From a checkpoint of a small transformer trained on Wikipedia.
Size: 8 layers, width 160, 2 heads of 64, MLP 640 tanh GELU, vocabulary 1024, 2.64M parameters.
Architecture: LayerNorm before each block, learned positions, biases, tied embeddings.
Training: a variant of SOAP for these matrices, 125M tokens, 5279 steps.
Each number is 500 + 40 x the weight over its row's rms, rounded and kept within 0 to 999. Layers, rows and columns count from 0. Numbers have three digits each. The size before them is the row's rms in percent of the matrix's.

# down: layer 4 MLP down (transposed), 640x160, rms 0.173, rows 198-240, columns 0-159
# up: layer 4 MLP up, 640x160, rms 0.179, rows 199-240, columns 0-159
down198 093:495553508486481533491531502520560516527477564496504454531529531504508448395394515493448456508470491560530494517449506433494516533586502487487494463536504561433546533547547464440518488500492489542529567546519484454515502493451507566518459516546447497453518554518526450493552569455529499567526487489495513460562426472454512524533475541479523524534486523476516463443556517575522547491466523498534522541537503483510603448425482501415441530445527435514553483451461533526583461566466539
up199 091:548572511511517522543476477517522494544395480526501573535491452559507527516481504511516553477571541446558505514463522520497438462498506431595421449500528543449440493537558462455505489481476512514488524542461541577449530497417505624520502365469526511515481471512471533539506511535485497524417485564448488549492483505486501528504514506498546455526532515540491556506473494500474447491479535463541428533552481499518514500548443547528471466489593461493444468546464496490427493468459482
down199 092:559548530476509437449517493493513509534472505494518545507520464518529448515518565484595523516488494436459469527497494477493504519529479431442401529488511511472451544474421541560599431512585504501486495574495457518516496511462485526482452467528416449490455506502540540540507500524544502606597486546463469532473431500557411528490469515590509479564553505509456452529478538490545502555502458526566483542468496541450479534500444503510527451439501433575476513529490523467476494480529501
up200 088:502413510541558536432494512498476494429486507525473469534498487407507494497497473540581515500418470506545510502516538569487547471543479547504553455435515481512489625494505464449500558502540492497402524488566521505480464514500519541457465402496503525488442455495438524583399528551526489575494522489523491522575502473438479559473495583476436539426515522503468507487461489456518525532540531444498459532502528549533523508538483449545566508496496531450524512554553487476527494448510468
down200 092:486536446529504488563515475535552438523467493523606497475510428589480569469546514504431503472580482524507459502488499515534511499474519393554443532589553555472529482518404611453495526580460483509508502515496499488505513522519471402529518486493475477504488518454550498443591454466508479509507499551414505462513483489579487474456549416500479527530471526474523492502475478510485540480454520498472484530497406506465539528527513510432496469490519539463496491572487551448504486499538562
up201 094:492504564443556521491576525610492500513480497490482541487504473493447526493479505426442479516461514466472482456419515553493524477571500476484489522524557509465531537573497461523501490447470477399496592525495568433501516512493440549432454541486498483484513465520516493513448545487526456440515421457488520528497553497501466505526537504494512486537450482595501523515591540441531551487573488476425455536527458439500530395469436476475501468513503489537539455497518519490441436569556484
down201 100:507493501494512497438421388514472544505474518467547550554546471482509528537515490522508533503484535513457470455516491627524486462490482559494471506503436519483493535427550513449480458503517498501411562574529528498496447531532547526556561406499521470475505516438503510472497534475508534483495494510532535446565482448485521524454426513568460531445525494494438470537508459547452523529480452478532423476478488502462477553495391534524572522474506601503442477525411543512472509485519552
up202 108:562478513453434520458447520463494488553474586472464484517573480561576430519538430504472503551443507498459454550418503460573510495468490546511472438445448520482487497448517547533439519567517468478486475445508546513468529596469479566540500502567461456448457552527488510567494515467482569475482491503523518490458564530572467391501444492409514492507522445473512467517472443492493505492439516495542561513560479500542504493488526536540522572408495510552519496511491476487540512508498502
down202 108:520574509557503488531553460523522508480533476469552473481555535555516460502428468585465468468451497525457528430566480493461453469522496503593512469447500503421532541445479511494543567556488509483507549484480481434527567541380488465500518467503547487462411474471497549532525476474515488502398557440532510576493496484504520447533454532467475460536554511578478455455488517490448454458483570503528431463508507562505479488578531511466537503494494446521472575486460500524499535499541547
up203 095:504535488532498500488510483455477442500516528502424475470482525515464515490540499503490539490495484454545601528427572452528503432452470465480533525460515523542507540491512451554499539400523468439427515534559616528501458553495548516495506482518465501526529493495499526464451420524487514552537483528419487505576506512443464456512506456517541503533531563439612475530442516551505486508519568505444488451553456551506540536532521478413542516495543520541500471456500513423558555533561453
down203 106:554446500457475575571553480507439422486579535471525483552510537531537558437488472500533551525439541521528538508515457509535478485474487476532522536470457499390603583471590525477511539534553501498470515472445528473577489547533466502522552515573518509525466504509495497487515540560483513483521549500516556459473489523532514554573513549513497504532542425409505475515580490613500495485472524538501481579540480534538472564543516464498494538461491555476532475474492525489538454495539470
up204 100:522443484501609492491447516588467586610436499537400481598491493445523467515498450500512506463480508492554501470509576528517508490539531562474463523428544517522554466469476479585412462500477546447458489469500498532450490521489537523463523483461502533491503440454505502580465497535530478497562541509523494503445573514510518476486548472486572530508531437481527506511530489494541506474539507574455464591456460496510497492534495536500563521573467536451491487500445507422512508525497558
down204 110:554571546450442448562466523444468520509507508450487523477484431529480477480487400525472435523507484527529503477573548490528577486567479508487491472469409541544493468599526467490543515496555499470553443463459474513452502535534457530444532517458519526478483426501449496502591497446554560532458554394449438467563447482522451564516463531481450508509429525547555535513491488500506476534462484439441531473533553466506537494518510460516510524462512477503512445495569479535470476458487485
up205 082:511458505517565511503485530442412487478403478501484545516482462561486491531430448496504503506431489475490533470525570445497495504496522506484507525530452496556466505538496553469523471513531473544441542489481464488544453546491489539514501486373523434515486473482535528486434494465497572476385496504527480590507538494462488607546440479466467494489447456497491528456438495497477511549466543565489439484559454473500470528520465519525525534379448562481450424463491562505534495487545502
down205 079:543511491525496573515507478545561444448533485483526472465525559489527420480476520474500500517513517486528498539443391418555512508444477539527560525502553467490503580476517486463526501471532457440530500493479510519531529533569443575527480485470473521439435485493506505513494465474574468502567519475481428479568557469530476561495491549498479477507519537485507515534440517418562546507497457506550467542488481485439505547411504570506524474461525547552583620532499536492548484560468571
up206 096:438525411446421477549464422470491482566523480480505524441534569555492443444541459440529378538527520533497523525509518443460487460507470556461483506484514486511487455510488514505488489459487562485538516481474557535541547589528595500479431528538487510526473496498459505515541480491492452534462488504509478512431522494455450459524486521502505564526443543575535471472534489606428519514498570507529476571480522564518481570453485534486499475543555499506507520543485507569525585440482481
down206 096:541513567459502551498512583437500477482466421510472435505497520494474502483489487505511480458559630535526546426483478544472478444508470456569516445472558542495470475540470521509534495532469492451512507524510477496525494484486479491482505463534509507477468473494449511454478431504516441425532496495438474460570472465573505482518535497498565509503569498460565475415519574478448535457513485532455462541372489461455502488550481564405542482428553505484450472452473583499530507507507536
up207 104:463529481516415518540483522483512508495502443553478495544437496508543496545496595556514523510588506444506472457530511508486488475439532492505524461497496477461539504463472429449467586472497553443479490451540468547486501431462455536594525504502522522554464497587493429512469442395521477497476400407497515543491454475520546510571488563479479473510521490540465528532480498497461460439543494482503521548494456471542491520525489533524487549425517486566512484510507427555523536545389503
down207 110:488530460624549499484582451575495500531519454465420528505551524498511558461464499538496511517489507497516473499506481481438545595551528505561536515545452553512536537485499550514575577438548530477442509473510461462485514471453460546509511533489512420536513452472526568516532486493490531440523500509555516483499542484505501476469542512490552452487467545490451533475557480479501445463501522376533451493512455475459589465453552466550433515548474543480531419490461573515495505437504516
up208 092:491487482437498429495500506575461517581557441474583538484459459499564477547476395471521493560469469530458570550490501526513469494453516474476481535441523531494490513548523562540448578483468589462521552525555513525462527549507499523520531467487511487494503521532435494532572431513485472544483537492632493439489441487437485502505426549520476481477482503427500539447498495426517530470518505542559507468403482471481499471503516473498458470566453476553469506536441467493498480540477463
down208 086:499488522545511525519537528539483467471464451512550532433533524438532495537431525566499559488470547507546540511482504507522417472497485531517516426465512512483509549497546472455501581527531543509524459491464497555496488524461484551582538506427446424448500490547500466534511537459565495559505505524442523518491508536574496539472478471453495497446491530494500494615563520563490505507464480428402462426463604529553513435517506442524431530447498513456564502540523546563486451540505484
up209 099:487610523478475513450482529472506451485447499520471489542517511534459491502488557448519541588497513581508445508462476475513596462479490539554505525489499488457516474537515528518522583446548497487509549530514454512444501531401503519437481464460504544585491414497470462443497546490450549491515555548435517553490484564485499515516558485446526521500515550533605557510515471534434498436477494480453458492505461464446539512506468547487528495511517410531586524538575524559477450504523452
down209 108:518449491569499456576513507444427446562481542460549559510515474481539539541459521500570495543470474524508541600484594527537516476489517449473498526518456524524539512495533461541518515530436531523496529449527538479478548512472481486523570512565544520586444498498453532478550467409471452547494500513492474402543544523509509494509527484466567508472507489530562499490457444571509497544489494536519380440474520491469479508472561497458491420473441438471507513520501538471552462560446453
up210 087:514521479494583490487418503485527451498506467527559470499502502477459548487549528487528529533601464498516520531458409590478503579511548450476506442537476497477474561497475501516437550524509475504474487540464471466459541471514475468465517472354455521582525451488471602497503509517533448513495513510518521468389557416516475562547468488499520496474554514458487468542457541480476511463533532459520474478552426497467419464536491507575536476519518524528468507536472530506516576545465510
down210 082:519567530561489507467471423473427442502574476511549436515538456546530455494509583495550493503455536539500495457456472533488531519532458526520553450553460535448523498494440423478434494547513530466483494416471524508470492532458493518424433511388461455457499486533427549460515461443545530438488445511486485493572515495497510552505489540504532455560465532472490524560512512422590513540484529452538485530528447455476495399487462473529489478463495437495497492489501513499548446438523480
up211 103:478456506529522502578499557473506428529490425481526464488436557494501523561535447584512544458555499425507536512454450516442501485551547523503478468481514476527512516505552492550510529487513528528530530533485461489540462504490519466551510489481425476479555473519558476517455422452445526475565473463525562441490505554506506542481429533558428518447466473486480422497518509494461484617533481509526532506468552571500545538574519573516475479495527475405564466546594514519461446500524530
down211 101:464513440492486552483518463485480589486566570502514566518485470546539490481476526486516424531631535460522489552465455488507524471440505509424514530509508553497455455458518491576465510510430470473483430457434456488438512478532494535466491533472496466582459570451483561490567509464527526507452524505500466490408494567515516499516576395503494519555508500467534534506506429492579535498486495454512453494593425478512490504495431446438507463516497505558520480501500463487545495516524499
up212 102:546492494523496551509485495500468517494458500521496465511582490451462529535482541597514469547516481434518529537561505497496482535508496546447522458448559511509513431434527519532525514426537532498556541521519532485520554506455447516471574543474522543452457470408432448449463465491536513532506542511555504482495607463545466547533438475504432498516536439492482432453479499544467480432442467526463502436577489454454504498494443445519546544443543472565568479525464520458554576515515538
down212 099:486514506507445481519500468454475485553459500447561463521498453520490448458500505477499521531451489526527479482534576532425543564534539518580502460534526449566490500497384472548527487523498486506501527474492519451576440486530546532487545523515472544512504536550465494554526516516518489599561526456439515472497466412516444484496560484520540492487511470514548507508505437492505476481465550513474544523561423573494427475532579538474427572507572504417520466439541511581495568490518448
up213 093:369447541564476459451475480532550485562455561465550528505473476529511470483548503551544470553473486559559479558477543510493509502505478538486411523443410433546473462469424534514444500508537506453505468479517444457468496519546448509458445449484500550504428543565557577504538527443524493418475569535471529494459529523579551509485528471481458530509529474527575549512470529481514497484473477501517499488457536502530496546559466496520532499557554499511461578473433492500479522548542497
down213 089:433522491490457524443558471545510492477461491448541533522475525473575514520542500569494439606484530507448489511490522484501502526533510566485498426601500425460416569486468510452512430517519487562523502546507475475483480531445485499417449468400467480511519591552580507477482600550537528499473522550537513491473484507513575432481525494486570469519562541448553549479429516506558435494449474508489467529527458502508486527517429537524499523506485479492497511491478495441537515533509543
up214 105:471483457539538555466403548534464446498524536591518467565472508483536456574502469452582432470565516496444463450567514522568522556582546485497490559542440555435442519552534539483436428491547502510466545542524497540515552555518525509518563463497494491496591475515491511530464513461420439466527505457555483556513518509440520498498483531469480528569525511495412454520520494464499520473473525500450494511530452485513564528489484471466450440498517478498531415529473499518497536473480545
down214 104:467556498503498476513436509562488525605530452463538511443596492529534440455469478521480499545502480516446460537473507483539509482532492491542510501441396507468500476625480495492436496523473537513500505479517558466479514456502517514574454573404476530431427489467412434462493569528507524502500501541489450495539543458505462455504543530462487545504480494531517473489515489516492519510528529426500516438527606523526548439505359511504451470517486476507503529478536457499460530532517509
up215 087:435472492565446507526546529491527532499475508506495442541518464554527483526487492475554385476545549467552545516459455493505486579445500529476523562542527570506551545440555515481570495473479485439436485484505532442444493510450458556483521437448562536517531479516498472498472524525575478427560428514568471494497538457498554499531577472525520490451509487571538433511500470573471513423479570446551538502469509506523537529526514537476522503534487415482535521497486415524561488479522545
down215 106:534418519469474521469505534439561447498486522490559517504557458443503603494458478449424552527550516521481508464526564512466538522499441462605455505494479498512472503484487374503516583563553517528438503513510511516481485488552608457475500472537419447531537481493516557491485519496424457497449522452512450518590480465523453483579543495501490539500484508483478479540474525481392431483456503490563485502494442457531476494544552466559468493469518472498493470490505497469519456539489520
up216 091:545422534538519557510494525472509496465445528504443519485496489427442512483538498464531513476513544530522569490551506472525473488473474469442521545481495481547546542526552454440540481553493484472438556470395519491482467552472428525460479505517510472493416538464536486489527506510471554442533444487508584498548478489567533538437462588429496544537454503483533502442539401533432467457522461442479489513468463515502538511514553467494548527558543513462495552520429447478426552554534441
down216 100:519474545421491474403396535448535572558474480582516420420462441534524442451521458521535620484440447492536531464481476484531536462473532491476445469531528456501512456540457508549501557472508550569536451538486494482528509480528553491477442503511497475483516478498497552438457447500455474457475513553478480494450506469417584469551472485543466481494535480499461521507477476492529546510481495464485490490488499422527535478553534445496477420520464526587447502497512522524535536560486526
up217 100:517434455494527506507510539602531537495524573493509464594530511452517554502564472434572463450544399500549531488448479471487475404493552568511440598509471534522437471554486486507483492507496451499454496498523470509460431502487478439496506433512506458537487412548456555578455504470518573465463475502506497472528452446497510452492546498452536462538507499514487556498472537557494519525456531536523466497473536491437515411511518516555536559539515504554428438516482519486506516533475471
down217 097:555534503581578428467561514421532569563510427492510523537522504488457578562516461517452468515485549613550521481555489454505517508525485515504466501454460448541527517527463498527457502478424514447552464551570480506545470483593473516494526520427514566483568450505518504534530529509536524494497504429484564462538471528490563484485495525502500472554482453478531523461476510486525537601528531464495458459562519456438543467474497495505521592429501517505450467462453498516454529549500520
up218 101:403455537466481492514500456507558471474454532487503556538494495511498471513503493537489378519465422517499480496569515484510462472504550522513511438529492467581433457519536449520482493463459544513504497501539532495543438467521511430548472524485559502485450469522500523460539523453450528574502511525449531473573440482477481521593604547449516487505507540462434439529491487559549412511543556485515469541550488530556519506391518482497475529525511477551489478567535543532518449550427499
down218 100:501538455484514521495472456452484537539519515516457463511524526514488516533500535471435525526469572485566487515471418572443486500496423591516463501562513478493482452554429446524489490511495499454442516480460531520468494499494527516479476574459489488441493509479466507442565472466471509527494497503583394563584474600470507477446490515539442531536519468481539593481479520562463556440561533479450487447546473493557451456516522523490481518586434534520522398449475511509473519504485461
up219 093:461480489509563429519449476534547534495501498454557466581552464489513500457551540501529503483501544495458503535509522512457478484563479483509434552466521516530563501486514527538563533421505482446429473458505454445476563482514518451463531563446514486579532483503462514459656507530397545492445524474502556496486525473536480523532473495424476540486451454441442437559513498489490488560483584522555521512493497506469527575481466517541467482504479464497485545472467507442458518451424545
down219 101:503511452468494436421571457464528463477543443556493483516450536525468504460484480524535502491485492522565476501452505547458453514452483535473530472439564527547505541495491436498410450516457508508529508485462497525476526522539421460496431544501525411540485469455442548528486480463521553519527524419447501495576467518467519539596467514448500521478597432494464525483535447447555435507536494494527489399547591526529484545541533512512518458532532551529502548472467549427517510531481506
up220 104:425500450419506482495522483462548462502494452473493458490507499497546559543540531481575501546498440535449481573485493481489581480562565492490541533508468555521536470467518451474564498487512538533477441521525479512477495511582573524475426533480455488497490476550555581524474471508516515475512488579465547570445444405493464529526451474493464538471559518559495421474552455471448508515478519514442459496503496426536446463534493466501515516424505486460497584513505473573599509524452474
down220 106:478588455574521475436506476550470508549533521597474461483438533529473534508517474535505579551492526511495525495484530564558542504565539485523511497481448443480425490597516456485491521545501554483547489481500503533491476439484568526581435583487485522439487504479542477522495571491506510532485504526463446470469503489555510490426492494486528568527439512466533457476509529531541517482454474441440503474532471489472507536554559410506452429494485505519482461406467608513531517478561529
up221 097:534554487525511455594561514484529529501583542543504510520468570533543514495464455574484496522535536460544521490536469479437506523495499509536535489510431467505462555529472471478542458456550523484576462556539495508515509495523465522525511491569496513474526518467482542496431528467560473500625498449521486574504480471553512486517481504441486523456522448486429468488548539581528456512438500548515475483464422447537525568483453528424547487501460476569497515481454514476591458588485414
down221 098:480481566462522582531449427528556519502488538492446473538473457536562502478500506521545608483519546475529545502498452509506461508428600523430490461516563505486462503560414459529510459468473461488499534524533496513572534506548528474439573464496529514526527499514527447562491596507458477483501504443436503471496483462493487471547407405495438480599566495540466528515491494563503475498521463525432497473471515496543452482502516493588469492532536467564515476468463445488486490493505558
up222 099:449561555476449476494487514546512436447531495541421528566540507479474534525438467501498520505534479487508559539461517483572536517459515480460464556495542469455460421404533479537569511498452580464413504514546479543484458454503528477518470439513537545553579557530430503569525490444478498490481483485500461504465519539492469440547516488492520506518480551485479510452544522503440449450504389490495434484508536522449493491458460484542518454506531492536556538464557571569555535563549485
down222 104:515455540505463452504503531504474507487435531525509551503493416503546546480489486478515494515450475545494427433464447554515500500576507531526509421430523516497443493565516506465567550448442521517482477459526519470547479448486545508519539431497501464519561453510504530471531458461534457541534442534503457444545475520615550508500514509439565428508481505624479433489526565486519506523489475468489497537478475557535520531494551503513486513544519523405481393463511436532426452467485519
up223 091:511561497548504509551532563485482429545492449494480487498573478631481516498405536536507498569539493461487475509502456522452488498467421475412487509500491508454474484493501514512438544519452535507457512448520508461468547505479465512522508519473460495587438522558464490427501417568444530509494475483495501581459470511458488421492480561532551529430452473545542487480500506451510525512503518455476557441526485488556478571513516550444421533449407471451493479522507515496456457477559453
down223 096:457490566512551527467512470522532458452427530453496540482541571549526575529502434504476566483485498563574528505474508522539533460486462480594486460436553501471506526451456434527514474535418505505552531515428400560539475506531490507487551497462511552535516529474499441507479532465426544471453492471494504468464489495448492491462507510529490487489493451536570560538429534535474505490527519511495482482534493485487547442396542501414422572454480507505517458488543477598532441504483467
up224 110:454509549487477480567569549477540504494512516559496488530431485541465456482470570582494478465480451507555509493524448481545472570495514401475508619524574453521572512550521516565418527386521537445543534481521428434531510455492427554535549544454538439465499525505468469506533455474533509505460477504502522484493465479517488498499505503511538589507489460484542509446559517558479505468486556520488529488534456567536533499518541550484520521486497539425488481528487506465407507515521542
down224 110:434525442504458512425479535447474515522444473527462500525545527476507530508545451523499484487535476490522509532570442548470408561560522526531496500516410559493555492478510450514549512514524483541428558497560514497502515537464485443459463483462407448506449447536524516507538479392489436469445471522481520474474456534490563463431446475423485492490533464553508521549529490546447479450537442500504533461489528551545535523527514455585555528520521532544442582483487474508477522455559439
up225 107:445459515460499499464484495535576445447502482517442469529503428500456530489577516456485535534573521568489516502523503522556480485518507486542510583426463507515514589488539475519530431505451540519481459529519549533512490500429559531479442543502460497548505488541534536498529486516534540522540495548584485459498502417468477455551482400535528519506502532503483589436556478403499516464448557474525468531457474492483549564483518476515486497518400520563449410512509533419521522510460484
down225 105:473472491601554471556526518570483516457441519509490527496508524430555440480498550580510465501524510543480505449433465454503558485462504521550411483502535528466511445527541497508455529421494448452508543549487461482528483451533489505540503536519539553512494502557558464470507584532470451498493483576423457520487480517546448475520422480463473501510482538551503433466499633491425578528508502486470541479519525528532482496549463516506491598503515506476576565474511497506488494479539424
up226 098:497584541479508579486517539564503527455503507515409517516554451497507525529526465474480504506562473535474510471503451532556543521522503549555488459551509502460416479456465513510482446564507440504474554511479499507417493509527556482414408496544536436471525479584556514459528588510503493491563540475465426481441495509463501492538518426483535483489461503472511516568567506467540493448549475577519463525500437533457555511490443542475534474476482439479455398472562553492508508472536483
down226 099:550447512433546470529566467506504460519468458494494558462521538478410556506484524466527547476413543508468434516445477547464458435495436536482535575492515414456518417548468518509530515493546476530505495475483416485538472480456547507417545527570530462445505435421520484463467508494510560490523532456522504519476471445488530491473579447486536487515482508485529445456531547488501457474493501430523477465488485458457505545543540511518542421481453611455532510459523536477505561447536494
up227 100:486482548544492513525471485495469481494571475475476510551532420403486543506451417576435530450483459540437476479519456468529467460516521534488527513540467564512483459528438553507492565462516540601531551543521519500469485461481511492506545442608459558490440483431501469535580498499552441553503516494491477435521523495460498452540452503480511461494476526541572439440548538450515479441468496565455498522545544528507514504439549531457494509443513519545529471549479588498543500523449504
down227 099:505535539562508506506498495498539512443527542423511547501452553597478378503526491422482457468513453520471561513468439506576512533493479455470476534480492492458488444528500497551505468453537459582516561444476450476560514489510461531460514487465542476514518480568526537482476419516523520537489477501509524477412503442518627505490591549503521499458420483452521517488430546541516507542530433492478543501514489507512472524523466544475524499516488421500490494543527413505565483546425491
up228 110:507530541541510496483521482458407494579558464509423492474490547475533492497562524454500467488562514531609458497443516510534559494507531509506500470510471470502417480505549488419475563469517479512435535443498521506446489524466509497448554522490480456472509465492536537570612525519499483463461466444590446465531477523434555490468480480382424499558497488499537461477494493531430443478506531532537441467546548513543450548506515520480486482517492467583485502507528591543510530480519457
down228 124:449536479474579543470501539522471513500513451516494460501542569511443437466501520491567538497443528509543442500533452489579507505491535478500450485464473445440461523508428535452489487494534435465512518448426405513504483539492454587465511482451501446503515416545485488528533504469586454415431451502507521397486467529436494473504452467489470492472420549484550507530486563493580500538569465470501462445520534465499501453556470530516518429531485490462548515524540573510549497503508528
up229 093:477494530463496524525484475497555526457539451509475514505410520446509558505582531572524393530464480459520499535496569445547481488509468471537507562497484509503557521526491473568497550464473487446493544464537464550460482496523580393544485482471538504536454479522442465451466467569447519532488563457491476551548439519391503459506525434519536483452472455440550517526501499505531531504503456511491452559547492514531583510556488498575485520538554527575462492467437505520466462451484550
down229 101:520528511537548479589549493524504483515447554549455488525498482497476457507491437483555557478592504502424492473524509500439514606480525479535505526438535448556500545462428481537551524440530541475518536495435523491566514545517488483508550528421463502440516491512445521466482465417479478576465512496458504520469472482475438446477443475492464501499520526507544452464494544503466550536524471507562575503464441471476450409571486487526572439474514505545499470519436548464445579541457489
up230 106:475500472448549515436487466508484549578444449505456470414514430603510542457466531479527454484509489464552509499439458489493513525478514487494536481462459492413537489489506545495546540482440541492516540414515496587489490499532492546500473455515432548549517478538502503466491497511477502476494554521529436482514595493478504464564506574536521529442535564527575459488489491509507534510469527470415470568505496548496507468484445527415542590425499458472461525491543531504605460503477447
down230 112:519567526507507528451529523485471505431524551592467490621471569529517496490495520521492428524562448480421476529404465462517496483522537484478465457465459514478470437491569524449511515452495449533548510473517465561484592502530525520447518528469505507508456516449470468577488473477490495500435573479453532503528514464454475563470505519482468477442531513508508463565489487614515525537418508499474553494478471500547462544500512456522496447579498498481530461523415490517430509489454587
up231 095:518536472496479518483561546445507611428507526510487506485516475561458505458503479500490452531518491465448496485509531578494513501514452506450497526425521471449555488472540445514496551535464494450505462483525488544477484424461489491449551566495542424547402510425445491510551478559442540559474474533497462531505435472485527447473500503547498468458580535401475479533502466532549451504539517505485420527475484505429515532464467454537477481500465514554408532416518528511493478561496409
down231 097:504470513395542453554452483526575512516490528477531495481496546452514484456541547493512451507447537466509507492513464466465462469512442495481578458485524596492522498485469455563524502485551474508462569428430520530507501505485522512421431456458491421461517425514532486449535512443524520463478546485534509439533519532472479431526497573562515523518540520481456496566503559411435505441488492534476425544576496425455489482451510506528521446501529516463539496570529512548580513506462552
up232 104:480551519471513520494560444486511499483533535482547448509492550475512437487415450449498491501492503495409530491486511544447548459463545531518446527499508419562452466400505529559470485511572427544542501514573453560483467554451451479558464546470468530548474485463540550523499499520448473503508503465427552486479564580528464532493460461424439443528568470454577505468550584497537455524507471537507493450526503530486544498472525459458450538479520478519494552510502573547514453532536508
down232 101:481518501431517430489487513538478564508493481570419512510600494511538574483505479544569517498522472546525530487465532481578472510478438551485476481473582485510504503445481528522538508506498500521532509563480485506464422522568462537532471482439478483462499517529529402471549516530457570457574488527485461530501437497498487474431418533505514562530498511404554465512512513509426523495527448482503454527550476368539482529526465489573513462514451519512500442581451502459468513512506544
up233 108:572464467514523438480533602462485492495554496469524468469461482545526568490465440527470524522523528500489481441460435578500508481524575571568496504478510494444416435573522458515543489512461487461501512516610583524535418517472462504500443531512483534537541442492482575453474500495442442504514440472529447554512603494409483458540528526553495512508484471510488532498510510493521468492515507453542536512503405532470532542533555559493526567513445469478476513473501503528515471488542453
down233 109:497513495542502523528449407486527555527520460509495526463508422528449431436465505503458479530515471491508608513558431524452544468511487535600558501499446469534511471531517471536527524472479591486495558544490514540491516508533520467532454485491574516540475410482580514490441587487505471482482560547524454468514559464518465488495506495463442499477462502526490515404523452614447504474501514431469469509598456524490534544548497520487507524439478512461576551500532518480475496544483533
up234 096:532495517536536502556493491466531515527487452518425485517481538503561485481499413530606461418492474540485489546471528488398441467466482477546450507446473497486521441526567473445400530496494498570449467528463531487450472460486528492530547497488513579496494561447529396469512503514441506536534417501456584558575541588515511563561489516444520510494475519492512475468583521505448488445515469523482506508491512456504514452522500467489500546497474481428547472481478497563560509539534499
down234 094:451437498596470575551470526505429487510443513508577510507493477509518481429506457503537551549478584530453526578507510499532475481450487545458549503536471530526499464519560466516522563450577453458520541459477549514565529447444518522502538522486472449475452481481442482560533471473505427519570547479509483554466543418481571493589517514477527576514429485512474485521507526498439556543547586500509484489425588533489510533535494561477483504565496505512519570495500502484491496503515465
up235 092:554457471515482496560500505490411501486497492550471459448540512453480501486487483444553503536406516561541487498495576521518515476500505457506459519404547522410455544467524472542500513466470517482558483460428513479536526504537518472527576608550539488490490463493521557535552509504517408562489511548423406544498503458450492513462495408548460565505483500539572474505503506526479470506458506512451546541520413480517472438480494445493561564465517517481430483455566504492512491482499551
down235 091:454531461518504565473494525549561508506476498545595538534516469530553495524550570541578546510500483527514520546457489466479488529482537557562545507502426483486526481478484569497525505563519468482532463483489504533493503530479523443427522505426419519527586487535516492488521550507462481465539480563529481496517472494491487542533473551519428523526480524463457504573519549439459458472514575435486431468459588527546451605512522522587433490578457449537525489450488455511528471494509570
up236 102:530466423465484496535464565502414511542552494479480498518521431526478525522480485489512462470500495531483414481474541454529461546446499473483530472548475475467452559513499472486404497585501528544516505516424566468484481481511489444461551486448433566501509540539494558476581496482486540514418499476426523517492573511544539520513525582427533515460478526502520451454469568553544418440486471547536515539463459516505539525486455482482565528510482532460480517560487397478509543422513535
down236 092:543502553535531468485484479468485491532512568470502544558506471516556543491470534436553481580474509569472506515496489528500513552479560489462487473446508483535391551545539625520422489450535443505423490463489511437468476448534483510489451475465467504543500455518476526449546558510599476462455507496509494539513540437398468453472550524537384497519492436513539480419454515486554462468500515554555505536493543517492503498501599530453505464520473496491539515511485453519482532511523514
up237 095:428457475519466530489506496497436483434520515509447503472503520474556470531466502445568519446528503513403483537504507523552518485549460406450518538553478462496604513516519524510514526499579483480460554523431498491493516531514449454475464584509523537478529509483514519523495449586453582486517495540521531527484519499444598501531455511411468502443465461465371495457507491457478418495499432519554482547463459497504520499492518535486562527563466482563450544528489457481561509547490508
down237 101:514494508569501513511479535559485559520549472452539509523460470435481577492571488484430515505505559525535463541413503445539470468471565516467467472469490608421568516526543456529477499533522501531488552495496441526539476479460524445460407488501431513464517476472487509462461479464432498523451546521526594446520470508465538418506558449509526513511480461541500477545486568461488450454531527582449498522477491538454474466538572500520510479526541471476553523579421477519520542524542538
up238 103:494477506463542536555454560494444518541490402531490516506536449510457467496518518516457482500447549520515469500485547534499575511534517453499463416407443551465558517551557410459521482524479505520538488533559520452450555398491410503572553505535550485541446547507469489517529485500421590529495504592428532517534579529496516444502489562474522467457487451501538551502529480481504513476452555486580543560505516485489470527522502453498472521544550546470474528512512495462497550484515490
down238 096:490491468555491510440484411563474510517505475496546552502454493502497440456486518478458531498483448536438464531453540510423495479492537554479525528503521448502545469499573473473488450509529492549509493455456481492472528533497542534508465595532591487554513546555624477437471515560518445451503461493585488476515428501491514568571518483505542507548455548425518533553484497528427532532542504466420502538461533513546532544475520488501449525490491469509427438567473453480444509530475570
up239 101:479521519459421504572461454509552534589473501555464482453547468545462522488483485456480456474493536525499570479540506465455479512497478560492555484549550489484490494487528537522456533518485530585527464554484568507466482498522542525487483484480501520420511593540460408498517493458461522517529506470450540497502466496507559551566400503511550568551450482539445434560489489461564495465431497544528457467510431523564518481560574475415483411468543501530456444478507543490501460502514500
down239 092:462499516522571497481544522504515485508506492468477498496532499448470468468444550437597556534485521450417425456480476495489513508511453594477467518504421534547476475530458503485523463450505480472461538454483493515470546476467491494521426530511468500503474531478443470485538458482492514507501566475538471514430515504420498482580567494407512483514435507489504582478438504497478507547552540541463416509552564505498521558599481495495472520482446510557634481466535440517525525502421536
up240 106:492442502504530419448520486488497519561552490497494514564496513511423407499485453427507489561469472516520534453500503521484486471496519457503477431484448490479461493503541525489550482543579569498497494523565489568478520587499515530470534455538458474484460481538455474551528554525513525448536516465421528445541551517492490489490493567532476526565404471485430507505538504622499480444445471482492490510427536477478547493479464478476526547570464564553506584581440539528466555477497515
down240 101:416484500564505518557497486456496483574448469441469493510479544497517545505531513533396459496489492498581498435523451454529493515457522496497517454506498481483445413514436518490466496387488535526586480506519516444497441488497492459560465518571572494426426538520518520512557531492542482499613492526528505502464505469455447470483507431490466459544528464505516551431474454475525531562506532505498501508511467483537489433498511437517488446448471485446515448530586506481565569533446532